config.toml
n_layer = 12
d_model = 512
n_head = 8
n_kv_head = 2
head_dim = 64
d_mlp = 1344
vocab_size = 16384
activation = "swiglu"
norm = "rmsnorm"
norm_place = "pre"
norm_eps = 1e-05
positions = "rope"
rope_base = 10000.0
rope_fraction = 1.0
qk_norm = true
attn_scale = 0.125
bias = "none"
tie_embeddings = false
parallel_block = false
init = "uniform"
init_std_qkv = 0.0205
init_std_o = 0.0
init_std_up = 0.0205
init_std_down = 0.0
optimizer = "soap_variant"
lr = 0.00487
lr_mult_qkv = 0.5
lr_mult_up = 0.686
beta1 = 0.95
beta2 = 0.98
lr_head = 0.0075
warmup_steps = 66
schedule = "wsd"
decay_fraction = 0.853
decay_shape = "linear"
final_lr_fraction = 0.1
batch_tokens = 262144
seq_len = 1024
doc_mask = true
train_tokens = 789100000
steps = 3011
dataset = "wikipedia_en"
Each number is 128 + 32 x the weight over its row's rms, rounded and kept within 0 to 255. Layers, rows and columns count from 0. Numbers have three digits each. The size before them is the row's rms in percent of the matrix's.

# layer 5 MLP up, 1344x512, rms 0.11, rows 628-841, columns 0-63
102:120161164169081128155139098198138131128149187113152028126142118109118127107098099101120182139090111178110110161099145148119157047127138123105105112131149170175091155123151157154092143127061133
106:144154124125134167078136119082124121144111124083128133130103178161164088110143187122115137166188165114213132163180111143091165165125111098068148155100109144097182077170094088149065227152103107
098:118129110129099143124127145125097100141097191112154101154133100102151068129109137151095182124093176145100127167114143083107090108071072077196130129155117085165134114057173141171156174132112134
101:083124080150142147139110110096072077145156160143159132147159151115096148128094179156121097167087130139137101149090111116154110127134071177124159133088078181078090094111057150119171185126172146
097:173118162119170170128133177159136168107142179056163158145168139158102076125108082102082127154096091131129098118110124160207146109146182136096115094064122187072148124137119089163225177128198131
102:084111131163135035177197118115161114138094162169106075164143174170126142127105135150121082152110082126100158158194162080083083188163080140168161142155174125117102114151152117169132137171172138
099:080110117173163104080118143121092108158149115118083110209115178104091082116111100085197136152132112090152147230157176168130095078138179194142162075173150138175122240147095162123154127142127110
101:107114101154171173161153142143081109090099143114122193134098166155163095162105168152184079139145131146115144119158140131099194158150132088069112138111042105097105120137161119180097115162101159
103:190119148131095109090129147162142069128158130141129077147223115157125124090095137129168212099144140127135041131176087124116168147187110133148148147145156135131128134097149150135128144135140134
094:135054177117086142132176145103203102123107145094185132131151155156118142127088118139099126115124127112169168170184104190143173090157112140112127146117143102069150116117139146141143172117079129
098:106141067151123166052140123165109142168183153174138131151117109072101150135148123154138095114135173102130144135177119110078134185117124166122101107108164133166132129114133101058109131125129125
105:117146177112158057161120154093194073122177178076108161106014072110152110174067143104143149124100172200134060076110129079143194129147168124160179146167119160127149165110164097037164127152082092
099:215099154073107175115187102065133143136130105126145131130152122128086140025176118139158124137098074101109110152151119175113108130164137144129088085131127122129109164157141055112100166177138119
104:168108138087180137100113081147096096127091117097119172093094125161128184160132093097110146138078131186109112135145139122094153121068099177158132159173112144130094106103129118122143180132080114
101:148137115129114108137122105142072166144165082110178153132151159092086095105093172089168149149090111110151145187164145151172173153125162165114209145101090151127114115124096151104113102146148160
106:151154141108097144149124107086172200151134163115155113115116158164158156153129095098096117207158149120121141094112108175190107134149111069126084112183126161115156156180079079113075152123140127
100:112146190112175167086154146099120093109132079130168107117142118084133150109155171138154116120103077128154109163156152123170165174109121128083095107099143141159120127129182180130122139186173147
098:108096177149095119108160109069160124175120089116140135110084149130106100108167133127080098106081123128084158139169140120152116147150125122147153081064101115112127100165139087111152157124137158
098:122132117138095132140126169107156070188087144074145104099173073076080126117065147055110116094135175140176115153122090138106119109130137135113137156075153212091118126095148152098143124053109109
099:152126137167135101147149096158132138141173145096099129077070099165111113114119136136155135171179097165094054126121144096117099175105160123115064093106125126191098128121115052135099209104099073
095:116108100153126107113122093109155160119150115172095148147129115107146153121108177114157127130150089170064101194155130168195140174085139133116164106116120190101072158117131106130101101110115106
102:139115183080125138071160090139120078105125033157120129186149138162105086116141103175152114149112130093110127092112083072167060061135153071167105170136081110130185130153150109113092177120088087
105:052105122181158127116153111164120101062148136133115162107104086096138163090152128153052087100123136166143145085141159118132125113077086118185131121127114132181135112103066074138129163167159118
114:157100177167117130134099114137178132148127118090129149117089130070131193116109126169117143130105119087172184114103129150077040080098152147098153133109133115210152132114127137111161120084127102
102:168141186113137063113115086148192109115182157095137171130156178168083159192058094087143105115109154146127131109082136127112171133141093108150121153157175164126191108142112126142093154143094101
101:100173100160184111168183140145158110104108084143166145102118149137142070120153183164084168120088053097103142092192118123102097126142167135144072133045123139070219140123107196131157184153100177
102:127120178137126155111140141142126136119160180122129112134084150144127092141127133156166149111106146166151115136124160104063145097176135154139125132072102172075129129172106154059183104000140109
094:109112170134094095153127122141146180187108179088119135085176205157108111166177131139159132087157125119129125145143070128152089111121102119107109197129133113110135069135096146099147134135120120
110:130105119106132123133110118062110115137168126123094116122149148149171054107150115148117138131150148192158140129090118154124132134100191116192081148089107124123144136172172156090090121199101129
093:126186125199165173104191140129140120107197100151096115169113124129130103125113106119081140162105113132105132183134095095101101111134165099172124124106143157141135181152159136101129092116117140
100:164110163159164157072112147128146102146122144116145129147114132112100095127136127161114143103146097180118098095114084111121085101152068103191187109117157134089125126095096147102109118145091088
100:119120148108158078121159137164108141079139155106155128131107155103077112129119144129137141139117136128121145124147143081084064117114093088158162176139078040120155141150123025128160187079112195
103:151084142128132154202124100121083071104127110125118090078160166102173094092056102135135147155138137071113134135120094134188166112102107082135118161075124082103112160193113154095119165105105121
098:135100109086111119123109123160096164131123108124122178129134201091116155127166148110135134119126150132172125137056133147143119159158134137112152090115123086147140093113114110147120089150156094
099:084136087112176119114165042104120110172145120100077152164166061089163094173172136088114119063111109138147126148110131144126201093123072076118154131171159083093180136145120171133111085168142105
106:120133147123139076166126167071210102136151123101134183107173145145085134095136171145065142108156114207173157149138135157120182131102149109112186131113143140111083092092105164115144107079122042
105:121169109175117160158155123047134125164090094151173087153111119113102144098123134125119173143131122167169087141148168121117121123137100124093164166141155145172101151192159165127129153149152107
098:125135063077036136106158039126105095177207176136051160180125114150108116139112115115156093107110150143134163148135155119093204171103078152150157143189137141105134125089139118110178157138117150
107:121143122048102111126105128172159122102132143130134134158179132106077138143109136107161083081135088154132187111158164188138167106154130142105161118160101135079135144163090104103159185137117107
103:101176107138171099105176118099117109123149120146087142144130154148144124119166185162106091166139121065099124141045115179164188088146108160085059110136154115141103108112103117197104085180105104
104:124084140098104128162094135140108124089160110113105110114096146172155136174106056094137122078049130185095114108135120113078141070145170077184100057174113134129137124151205123133131139135212122
102:173116107095143099105104104164159144112119110160137115076057150152096137194119152111151152145134097077155152145112101173103189134117097065043099060110176112090100147119141152119183092182117121
098:136144150182092185086068125154186167144181116133170116083163115121078128153144122161190116143130134118150120109066140139164112228128086199136095161077161140126141085115125120089169160144112110
095:083161112097128104164159094144097121187091085159098185157107098079124123133176076122170113200162159038104168155181126075120148107152126154159125168099092121099117184088122170141103167089138148
102:114203124076071172188147139155066102031099184175101072137110104192159092143169120128090083131171132079123146100122058127104145118122202193134134135109082143116144130186145148191188099143137175
100:112125106101118192125169190129136128202165137099098117134144094076104109113116078105121206094101104202140110182142118070152111114143105067063121144139187132139094124117105081148149158167168210
095:097135122134197154118087098097111176181105156068109094138122109186122094101125076092104046136102131147118132049152132117156170094136159128185107108135153109148089098160170126149087114153116120
105:123154128182122072143119134118170164082166156114138080186197198155096110154121108081148146141113110130202142170085174155134188138092153126082109180109134119092152184115141057146110082098108094
095:163148104118151135174149156137133155152203154117112072122141107117118112114148114101093107123077143091126171133147079107143122125170047119099107153152153107156143132150101106151134137143167114
098:142073191120173129113102161128141129127135153144055122104091133123118137112171127131128182230171122124152129196110114089116122146100142173124147139126114160104102132054098058115119163131090150
104:100178117095152133107119080143110155127067140136100155151177142157130178195122096122054135158163063087173125117081154200141082108125129118111108176120111160127135131145112072142080158145130141
105:115137133198159102126128161139129118098096132100153148146143107136101158090089184108108129137075138124095086129071090158140187167095136121120123095109129153119127113106124157088138153095091158
103:065177147101148114166150045138161089150157104074135178096118102149128143149089055140113100123116095133136111215153144148076087135051094162165103122110178097178124164141076059160089155065132115
101:104071141155155141139107144120199175135194111056149081109112152146142093076086120183152112119124129105138093085105175165092142174124145131141101110160111117161198181141075129138118086109164102
101:072090131139156096161172161174125131119155092149162145079117030086155126157142159159144085127128127124118106059103066116084192137069121078127172139134149088175078112146044188124120077108168124
098:124091109121131048129121152050142151114071110146117102143159107124138147110098132112095144168049095103140158129132038133195061129138120146139132123125163110078121156139154167093180110159117080
093:131125106164108139094061152144124166159189154090124119079095147157111159066162146089123106134109112138158186138132105126127089154116132134137100153097120150096084078122153118104100133098141176
100:083113134126103120058081117175111180111166118122127172088168128138116143119156131100115091161099131057107161178132109129128124104105094185120131111100140116128111151055176097147076146127179148
103:087129126132171151106136109076108111152130128137120133073187051116095083175115138107141147124126115068091130120148111116148111139111119153106133094104086106156170173124128103133121181112113161
097:142090161136127059113134127106114160102143107120080132161097147089168147154174152099140093174143109067169078104101178197109145088137124106145089141162138154098152151164117153104129124090075161
091:093142134075100127111141094124177067091163116168139132127106147144116094145113167108076090080101133083151113105069115164075226122148153184196139145080182121126104126052078152186142153143138176
101:134120141143143167211157094199082165108150141086110149120136112077117122197114079118173155155125156135097087148149173150107106151105090177127123135070096160120066150156094126172145096120188161
105:142095066091119164159131120114166119158129096106142149085124107092139134180159150133060079191108134102119170091138093146119144148114105106115096109079153149105151120105216113093152113085112135
098:178122139126125157150105118077173090138117193104161180083123121141098154137124137073125170103084132072177134121156142172119155109096106161159116152168122195094100128117108189083121099196100095
101:111140141072178126189156081174168146125120047086111195185143141162091121109113089169110136137091124169146188123119137154091174140135142113054133102134104119117126100161118129127138100086170110
102:175106128129109097116165169136119126139119098117193127188098171119145129136151116047085155163113184124115104145105126153131202110098153120182131081169085158127151054138114095132191124103138052
099:093110126106086140117115158084120175130119090133189130128111106121102050116164107166131095126113171141111154078154164070149135088092098112141094141103151188153111126124072111151141097179137117
104:134126144116100069087160184113131132196134149146122108082073137140077160183097128111181165118125123109099083103056111160170191050087142143110125095099159131151156155153189155080186143113134148
111:068131129067150118147117124109131148161119105151127127159177133171127114092102085150110157115144114108147133109121179162166173097156106145100198121120118177128131139158218135122160096127186128
103:205096117086103127136120101156093132141117144152083174117079103159165153104050067163139126056093076158132153140133206138079176111092175120121120112222136119111148109136128143144145156185104113
097:121148169078199145139150103095112164125105117135152191103136158147108100107104203135063128138150121125144105111111154091106153134131068108073165108133123119113104065102054114102149133151120132
101:119120072133186168110103108107162139123157136163160058099184164121107162115107161128131183179133095151118108179172101103163134165101167165126086093069158103135135073095125095105117103166094059
094:141149146105115138079144106118201149040102111149219094095190137105091122191133107148175111132148147132143075121100134126190135085137163125167103127100132107097117091179167097126074159168149109
093:101167123133146175087107211149107114121144067169141105135159105200120166103122145077130155185100191147112140106149148100142186136122161095107169110175153099118137128087143128109126113125196142
097:131121120184171147100089114131141094136141128109097147111155111110125106101096144108127139169133150173132170123164111148147132084137137161100140176152101159114138152123175157184161194175108139
110:068091139195141132106172166090089158099119105087175099167123127147056105160152115103113101124142135150143130153080119100109124132106080108081205053083137105110058166151121116159131158163144052
100:116173153155187140119130155121052096148115075158144103132100125150077119118102181173131147120160115141109093142124177080138119137162106136120128129168095070103143079076140112122084128138121108
098:155074131133161123115095165158161155114157106149141164105142068164128142081164146158110138131179175165194122112179171130072100067141130156147136078117187130116154039085148059124112105134062175
102:191143137171123164137186086133050144169080150147128137071149104096083189071046148103126083103060065094119103154150094112061153162131148159151103102119121145149194110117118074150075149139142133
101:151121164064031166083111121137169105131137110120154166152136129178169122114124167103119127124169081168190098117129141123141126117136161195063144117079133095121079103164121116155163115095106141
100:132129164171178166122182166127139172168162125131130102148128161098126113104109150129126116143162206124144107122096097122132088130115168144163160141087142115095145110156169103171161132123118094
102:093174143083102118207160118118163070139163143179145092160124132129174117130146050151151123130140152170064094139141107123151151142159173142124148165082148123140148127106123213091164133150077086
099:124180116127152170134102167168116137152142148153126139142127218092115140130104084158128063157130115158118092167218163142133154172168136170170150150184100123079162093175114155067091084134135154
096:133139106138150132146196107140115076111188159159101135182070121068092139185091134120131161177044138179102134120094123165051113103109108116144104109135128138133161108043063120070090097085074163
104:128170094135139125091094147070114118105118114095202136114187052098134123155060130098164132162104153149109160081070117129163079109116137155191122197128102202104150151102213109128137104085062163
103:136081121111158129146140131128152119104170078108154126092129109153080148151142145091131080140117099172088189171098109113156170169089136105129125129116049107148105112161108167172136117164156125
092:173125158164117140122132156126096140111092111167141132107150168147114126150125113160149146165125141155110091114131160093048123091167160122081173154089140137120111142108169128128111154095101150
099:151134112151111117155147127161079118159100148049073183131071158148097107114120159134157170104133086102119191120155126134129113135204098085141168107063087165120090088104144113069130131121082111
099:080112154135148133188143140118149110111115075087150182105203109115108147187131145138134143095092079076118098115122129128136177131133119068124133149068127146091146140173124121180134153103152111
098:155089133145095149083199107112135134140192135138201139094181160128143167099158146140135123093087090170135162105151112103121073171140129158139099139103126138108095148164095064113113173090156119
100:118148146077117099110110152147104183094111108138149082152145091117126116095118159065143127122128187152121155134115151117128111149171144125088122107160200190131139155093130138100158126088161119
104:151203172156130172155120149152137112138111122173081133101102179139154174144177128198161152114124151058105098081146130139135117138121123108078101093118078096142107111161144145105123160118152105
107:179109187138098162075115111149104101147114088097167110112087198125148113109185121111158110130172151182046096110126117111110102077118113138145102165101149116136145101112155071100114180148110126
100:190164172086134114109138123103092157092138135139083108120112127167140226211107162093111102098112180146144134135090105171183134181157119123108125096096114154149078157135175091104152248094111107
093:121211109102116135099082142186153159115118161146074135098128160161120099112069128128094122125162154069156148173151077145107097115149163124128169153144177101116141154165131126082129142127142150
098:138106137091144110122115154144188129114088130173170131180104114169176113106149102109105110099142086184122103179078122105091115145094176121109141079087153128163058124135084119096130106112109141
096:108103138048165174059131154046092168072100132104114147139172206136147096136158135133131122210121134148138135052141087146117087162149144143121072154126124133142104147166068206111155107156158162
100:100137147168127098126133123100057103128135095051191142115099111076173121092132118081111103164148177147033114160086164129158129168151147147106143163111107176075119091112137117185145205184173179
092:084124130206121170151147132089089117162144185159083106178153117107127152135085080118183160076140123123141143080191142093165129138133154112104151091056137082062104085075154099099146062132166183
099:151084118073065145156108132093093116132097084168168108088120144172130115135132097172189171134153126129175134143132135066189157132112144159165072160166103140113169106136137144115179139131162122
104:090094093182143174099122077136106127120099120141143128070181156125135115162145133143113126121098126169139092176161108173124173110093131130111127172190163187141145135154115165133118137141101152
101:146141106158156078088096086120145125113130142121201149058106125133054124128038122181140152128139112163169140078152132123106060098127138168146087149060111169099120099117154100184122188116174115
100:129184093138138111097153107184086110095080108164075143160122139135147178109145124117074130101075154140162081073124101077133141138132051120092121100167144138075140094162138154094121147130144117
094:172081103072158161100070086186128170183146139171120126097087172146144169093101143172121135150127103143111174135148153216153158140049138151112055107073121120117158130156101125160182100133205126
103:086151135066122093108123118157124120170099114145146108110093089083082102146148071130130142138087193112153048196147167155149019094101118127099088063125141156132079131094114154079090116096110092
106:122125145210143144127087168091178100163152116176106131063114177100122177085071170090147120134125030122132124139106159115149060123160094108108123116125148103139075160126151079109115166150137155
094:110090147160123142111184099155169142146158034179116121129117159125137124141127120152099129174129119151150169096129098128110120148104091145125112144078156141177157082186100095090114134141144139
096:176115113078126158096191141088204153143141127099101109176123105109099177132144093129081133143145141123039104128167176101114064199134141109125090175111125154086117129162124114173121104114171145
099:130134111087101105142098057061073075168109100124199146148109197105183056132118149111143113098154152168141157086202070126140135180164161155168148148113086072134136137123052123201139172139164091
105:124131127116148158116153109136084088087107100142126111170107181160112118140153096144139130160107165192093176123152181157106158101147151106073168164132147118113120070152113158114118140100111102
121:119190077116188114123125172130145148111108166129130103142154172150117118143138175143040175119050103157157140134115130201171075088124074133158139118085087105111148121110143173124104136129112093
099:139143124191088131111051087085080182094164113117159138187116165112082166148132095119175132106172153200107116109118149166158086115155128153139068097142095098178159136083136101114170123142140126
112:099130065147098098114100140179156157135138131157152131153105136171173168070190171138121110145109111135138138145111191142141166173150122138099093138061099086191103129116125126074146087152136120
098:124110163068111184130135158124168113176071110091174098155137127141168146098127169165153132095107165111128118133128136108150020086102100132105089161121133164154158135052095126124142091161115120
112:066103131192058127099062087122165173102092166123156097092108116075120079126093093146118126121062114138133146094105130158105057146131148162163167160115160162156183108117129207088093161078127062
107:097167101154136091188134162178099129164188085097045089147067083169192138126123110116116128174147154106181138148165111130138042084113113159129120148115112088081098135135094140135187080139152129
101:107108146148108180150149128159123144132111138125140149128110063173082111180167125125170124140172175116068140131128160126145119123148201135169081136098183075178091139169128102114135147179102129
106:144133119152159154141118081129142121113110132082154137056118159154100179136124147095185139118135118099111100054167164115136185060102163112059161095175135079070100105101165114089099114149103128
101:169081139108134131113154138148121155087110173103104075153111120118140170079120102138078134178072093167159173149116129111102160067116134118152198168109128142153081084119150191071127143145171128
090:157169150134167163104060111185057166111158091147133136087128166122169120156156155109095142088169130136138148211090111184148087136109129139113176142134139173202159159159135112143158144116099135
101:110139140048150138171142150150105075208127180096158139183097168136167140154136108128119116157138127132104084072088110122125141172119146154118131126107153121129166108164127106135122090156146131
106:089113099176094185153167158132078162158105136114108132163178134070135123118144177126084116091126058143194134124126096151101097141068162093126094136187077151153150159154076111137094134146123161
094:166128142114149128111145100128134166070123144119140147163108109118133128126096166174140177119138088064099088112159172129135106138149127133111112130101116164173201127151161136166063131091099106
097:148146191152132089122078172175188143146094177162128107154161169146087131155153115102085121088124178128084117177114116145126164129142145132115101143151099130170150141181066146090193107194139155
091:081166149102153097112145115109152133157093120140090102112130140125092144131148112140131118166127151126141136109070127118139125107056116075108065074188085075117134115127117098128121120196170197
103:131126096126080150168165138124140107132178160169124119162127175083105076177127122111161099120129173116136106104112120131106082108137144105135081105115112170083107090166092114119125116110141124
100:156107112112110111098060103117115177146117146164082209167117174092124104127105092153129123136176173104096175122134087133146125146146116157159121123092155136133143118104158083174094177144136134
103:104095148141141110152104142167136074048168152135114106094156125130132040120114124156126123164119126058125150123153104143137144099066140141153124202143125156098159131066157137107154138224153089
106:112113145119108161107120168078113185118191145121188175147136118157125110203122123111193193124097091160106099135174156148077125132140132104135122040097109134104098110097158175129144141154187151
107:126127119153153094167126058143096122127073116133181082224205172133054095153141140151167105107106075205139118125117171124091067182161143103091135138109068147109123142141087154124131104172085140
103:100144076079181133120155164070115181127219097208079160152115109122096134126085146160118117149151097107153127113155092150116119168102140178145136130124162118176146121181105110148142151108068128
094:130137117073073152114108123081140158170092163074164140133108104124133155134076160099174096122092101118188100141135110096206085164129066108150125191131133133081165147130118129165101088093191078
099:138150133135092125139115127124127098158148122080143105092097144131110106085125139125067093204136085153095117146169157173135108113120172126150037098079125129079098109132167129100111123177160140
098:172090125137127135135116116118090116095151066111109166050087136141190203111088130101140125151141108179116157115148093116156085129139159145096137132148159189098131138157118137114145155168162115
104:159124112094097179107123117176099195139094153196108134104109077168143104151108162132166125097117115124096142122077077133118114131122092183134158112169197120148139129199100141127100134066179086
095:161158162096156112125197099129153133133130056160105103133115168097129112117108130120137136112126106158123070076060119058142148098159141135181126136156191104122125039148118135038108115135068159
103:164107107075148139184109199138164127113137145155132199085104087141146151141040224115125123116161089080166184126123113138177091093085162071107089115130198127139130117172154170121136141131114081
101:137121117131109140129128141132141156108126058145112105114049185135138168141191167116145072128126149102044117128183158116106160107108116126105119130130110167174142142172089177109197179087146129
105:144152149183152082199151138181134140140134124171164131139116167091089083164163117077143129132172114117137100083084126147157059135170147132121124168120129153111140149107183106116096151151123106
123:132134133108093130087185120131176115117151149104106128093133222047112180095082108141088158127134142151129080174147164122126183116118145086109159072136127098136172120139081159114105119122142105
102:092090184111118155135103180073116118185161135063112136169089106142087114126134154154145134180192131118154155111130100109125106186134121173110124180117166181148179137128156143111120102027151127
103:178093140127118117131175146148127147155175098084148109105134136107206129079094147148124089078131162127128107123159119128099186178119150129161205118174132123189122134151122171088116151078119106
098:147173160139103094144096103102097099110116181135137132160162175107096135128134109134099192117160143094107109128101127093114098121129093173194146159104157111122152130126182172152144110149115085
105:113094128101058117176133143142106077077135139096084127139151117153136106152085122113132163106113095124145113118180146157159156138130105164158134157112077089130070125114116146145152101110115063
096:107127109090108134132095149181091071130088149141102167147148110104117173098202141132152111162115147154133122139166149088147156107088149138098101101096181123096105079138092170124104147173098107
103:109117146130172162090158204118088108174112150092107129158157079137142210105134102110121114171131113144123108120118160149134094144084111201096187020103102178141109176124086114149160129143113107
106:123074135166083158136122153143122168189121131184127129110132126104156176123122125175106103127134165148138191135126126124156138146078138128118103139097080171098154076156052112138163147158112155
105:149094122111126169117085124160122168152142135128118083134140120149187162079091079127130123139113156104107148133169125194108119092128180138134097117119147159140127133131143135130127091160139109
105:089152171075092106108123097139174180145169118146104105115129153118156081050127068179136157093156136060122133158132162146141177066115149147137097150138104134129107135143114186098133085177099108
107:163167100141132089172109135116120185063157143065117144149190135076128108108137121183101079200098097097129165112090099203152098150113137110091117165171134150125077143181133185112146134121098096
094:140106078111066070161157110135103076165172066136109115150086105103103138122132139157141111180075141084127150150070225131171146152112163161130142132152089154193140069145129123156158100053094137
097:153169128132137061147144103100101039167084078181156069173171151168100123122152150161140060149110132153139096094187126108124081121136133147148214076077071143179145157077119129191154180133165107
094:136128114137125150089113148124158114169061089138122136110063164074112175132161152094123196166112101087136147099173121171081100131134161166080160128186129145072095088087133152097080130138112077
101:158140116090183178106087150182160169119156092125115165056140135138180149105120189114209120165082184122170162112070141097137086163116080140121160153149145133098189113130086129168187124109074182
103:099141112131092155122128098161113145145118079154165159088114118150104144151161157089097126059122188120123134113159126142105115166153090119144202172165112186165179134122125172131140170179139114
103:125115091191092103124137139131141119091168170154144152135132146132102119130137105157127093107133133122111161089153151131106103125166160097121132112189135088088118123127095063049112036103139159
098:102147115161144122147152169131135139155117133110154142097108118195120188113132166118110087125161135119163095107110166092198144101107135155108127125068124126124151154150087046092091087109109138
095:139093117125084106153158129160158118135143142124076136094152124106157162139095127114115155133126192142134144169219092104119131123117136121108172162133139117122122127191125138088066125189152074
097:112107112153155127185143142129141122083138147108114085139141057151146180089126159111206171133096174122139100091149116154130181104114130150067149186106181152155136200114113120144145160116148175
095:072136147125137116153069108130212151155164105168148139142099097169153167165210099160116197150143088137138172152169104047126130137150151147145130182088124115068081138170135157153109139134142133
093:172143104151107108115132173103122141137109108102128131142101142127150112123151184076086068151044137120089154136113112145086193129123128100201118079133132127103094130162133066135116137174167146
104:110095059137115091124196113137127151093119114174161156148118192098073169101148169083147126109113139138098123108056145075133142096116175111109121112141114138095082120067065153130133137177127112
100:150146143064161128110147116168133122182135140170167098165096148145132172116206115090144092068136068137105150102159079102151131104135131146150100136111103148152141148089118160123150132140167067
098:112109099124099121101148087146137168089151093125087138082111139072175082176129129135106084090106096165152141162081129108133097139035120148143073176164063093067148147112079089102105139092077155
101:124107167152139119094169122122145115153138195112155182132127103164147134142114146092176106122144167115172099128132183108125061121078084140184134094129124061127174187133133162106086112151057114
092:110118129107132132113159159065130159134187163140103157167159119163137117173072092108135126144148174139139106083081107169163150147142123096180144119152159136178153083171120082125103102088104207
091:186114114146129087099152095168165069176180106137114102097061132194080138157137162125108154179204169144138121130148155113113127148073142136106099112072192113121158110154127119146099082195126132
129:034134136160161170160053065099165166089104145147151104104176120170166089149158075076106106154155131175158031109149173147128094118107143131134120179151169148094121100178132144191146167088153120
100:113093124143174132114090133175113146114163099140089111168162149141117121105115161107142114151130137085100107155133093165105149199177152139067160113123158090139116100136136174167127150097100108
098:142129163155159133109146165179137117094144171145122074100166143083154101180134189106074120188088136115177095120068122126112113133088150146137132124079173166061113123109086059110158138102101131
097:178160105136146150065139095119133213113135138082175169139081172101171188149156144132101143151130081159100108095141106172062090145159185085127089099128115147206171155128129129123110180097111130
101:148116186157158099129089122114148137105138128129119126140085056139147111196063138118132105130092156118160110193161098163123100147174081150132158129123098095160150142137136109103112160104105148
101:093124093141110145136179175135110124117180062078157175162174059129145121071172146145158157141108167139119161154146154126085080106090049129150153057173105098137136077138106140136156102081088155
110:177138157115112122136132060110189114127138157103113101188093140131120180114118120107103077180098108140137133141163135186130106097140120137180132097115129135083157166116070148097117179136193125
095:133170101178199167152090176063088098111070129095096137131173153173139194093129162107067161111130098152105082146162149160110125099085139141146184097069152109182100179115087069147123169075116162
106:145089119149106071070144149099116126169121114178233172156161069105147166087169142156109134145133138064071104122088148213092183113077188220155124164132148070153131132092105170133126120109179079
094:152116090125137197156151127108138119159145148140116140085135179105150093143146157108105080101105138177068153155170135144054088149126084118172140069155172160145153107107168141065144129159142179
097:140156114055098163165147138195127144166160146153125122121150147056123143112126099158073154129130191118150131141149163113121113086157104103136091131118129107126121110126095095165135092165179076
100:131165162211131170059130148155146136139113086120166119095141106086119128134169142104172213133156137169110143140145098086106116163154116100137166161235061120075121158121131157095073055160109066
118:134111096127144176140146173126077158173161054125109161092121125101159158088108128145133165106172098154142132121132110142144162111098186121123103129119126106056130113150096105113094154166119162
102:100136102192124149149084144181110136096109064157142134128124110092115216145163071112138123062081158140116105148080101104167113071069187125103120086127117115114152084158130120160097117139166114
097:131179136173152135185145139125138081163079067150138124169131114195087158161160109086084088121164111124144174157108157077113135091160151120119158106147124143119191141045077117152088172100166131
099:132138134122116109183119107124107088107138157116146155132169087116128180132109058132149140154140133147079133103178182109150161120122132126117108098127147107123151116092105224104106091132169125
091:125173131123154105130134063116214149100122141113111081176131107096085132114141174147119157125099101101130147089113066141156139180176139184162111113140166056160131145072123139103133100080142096
097:150143164120147128103042103169134082121115141075155135079118087138121140134134121120157048160125104153100121090176106126187057135090112134119091127153157157096137100137141147178142089162147127
084:185120114148110194112195226133103127128141166121062147113077123123156170102090075074095129150145127070042110119093176126174157079126099172104111145069176187109069139132133118112124141096159130
102:137125182103157130106135093144097084136115142070130074158088150068205176108090093103099143177129165136075155155105132160080170070138136158137117137150112096127138103124072134105073144093210140
101:134154184123132105116191122117140150133058094145093163093100140129160108169185144212095100193132145085157110138139172117144123152186095126166133062112105108132079157091099136146142128106124129
103:112075159125105150117123079121113101129177175106143146141086103135132092079152157127045166155119159034071143109114105146121111148093191167080126144124179098149172162081113124151139143125138153
087:067093059059160139126134185118114162094186083150100134080142089085173160091155101102114145169139113165143129118141106125128143115150130103117184140152145120129170128123174098110175105180133074
106:160103082153134072111131160150185115127096145099153068167103208133078154144159077122094168168148124138219163124121152133107110130117152161158110163117126170201065072128129128111100068143163122
102:133125159136105125111131126116154130148112159178108158173156159141171126123135191113130131151142110137104147099131125073156092082170166128098152177146106123092139111096131091068164113156113096
100:104135158122121108157105132103191084178113116129138107131063098105065203130123122132150117122112146190140126095143177126124109161170087158118111101118122136144100070223079188120093086142104104
105:112093199148145102144128112125098093131029149106162160111091133093122110117153115121141157130093142143097108093106145143072094119144125136193130082102109134150132100148156178070199086121102097
104:093141152083097082151110127091176117075120114157094135114102118130200159101134089120087095154152105141170098114139129090120072123140135185153149100116135126148112159099053079085138114084173089
095:098142140107113140116145101092175173138165172166124142146115124158105139078134179131143175107097180072177167167092138125153110105156145146133122070113136105115139105145191130105132124119130166
098:109119148111169060143124108070140094055149164168088095107203124152127142164153141112090122201097164134143199110098168089098142110139167106114173120176158109122200119131138160086103132111081083
096:137113122119092146151152118122147126167143186085156131140185144123111100106191138116124096060157108114119124191123118183090186155133127117185100096110083160169067140145130193144161125109108112
104:110108159143123109114154118143159088115115080084166194151127119155116103106074155190156153128155157087140150099136176147129173140130133088211125094223121104129113156169128156062091115106075092
091:143149170170188212171106079138141174060093144071091112131143147205137155126152151095163144123118117124172107104136159146156120173130125114141105219132120064127042146161099101200129148180097084
096:138142095150124168116089104059136132126169108098094114067173132062128066186124113187101146152153102214125072125129122146102120110135169155127132191148099088114103135084100133106153154150101114
104:119143138092163144157163127141116156166130113204112153150136066114155112101127126069113102117175161146149090117090144157174066104173101168066170102184096132146127193140154147143076160119096137
098:180126128086148201071135121165165118095161158139159121151138169119112117104144117095145108168120103109114175100196119106177124151118098140175124175172091143168200132119150170095151124047156084
101:152164131125160120087203125098133147105075169128064112155144124148086127144188124138179173132101181128133111088160115072090136051152115121115118138099087165096110088117123058137145134081131146
099:073135131157077127142117112052152157173140080124150153170099069103077160090157113101162133130113164138082140109117120141120067190125154116171143068068185106123113187120101149113133119127106128
104:151097135130070055183132127128047155146138090096093090144140141080070122174177130113101146169206185137161159080119111106077139156143141112124123067154087144113108091099194137100138139135107161
106:155161157143151102170069109147150139174184147139133124127128155128139097127107122135138120120110158097158146186118155104131095094142125109122135081097133115115085078137111082105130124146084115
095:112166092179082101133151078143100167128084162179176101108198152102090119117106126081141112159153126126141129138115202083196130099135113142166090117169173111162119148126143170140160117144140128
102:168138129153098113180136074069154093122175122123191098100132113108138124146165141074135164135114085138164108079098186143122106130198171126109086093094109126109087061099219147130114140082130166
095:160128019126104165059083141159158166133153137132120097111160145154179104140154166082105092182197148146113075031060133150092126083136142172111103155124126152130132101141141127134152122076083094
098:074116149064174153128124114125143139052159078082167123141123137140114095210158142120114091191111151175120040072129137143149070064125150080154163123124064147146109145118138091182141054090154051
092:089134126153188081174108190137149132156140148156108164173142126143099109201121143121096170106139138073141095136105157135147209141135071128154119167123139123172074145152156178072163096141087094
098:130139154113178092207154139120073134154077191063148076199149100195156102094123182145160100100152151150143098159098135148112124135167107123136101140175096080131123118148161133115120113155131156
106:125188139158153109176106078111153197149128092170140139115093135160118119087113122148133160115098174155131134100140151168119177135131160084127140148088108153086176152169152121181102130152114115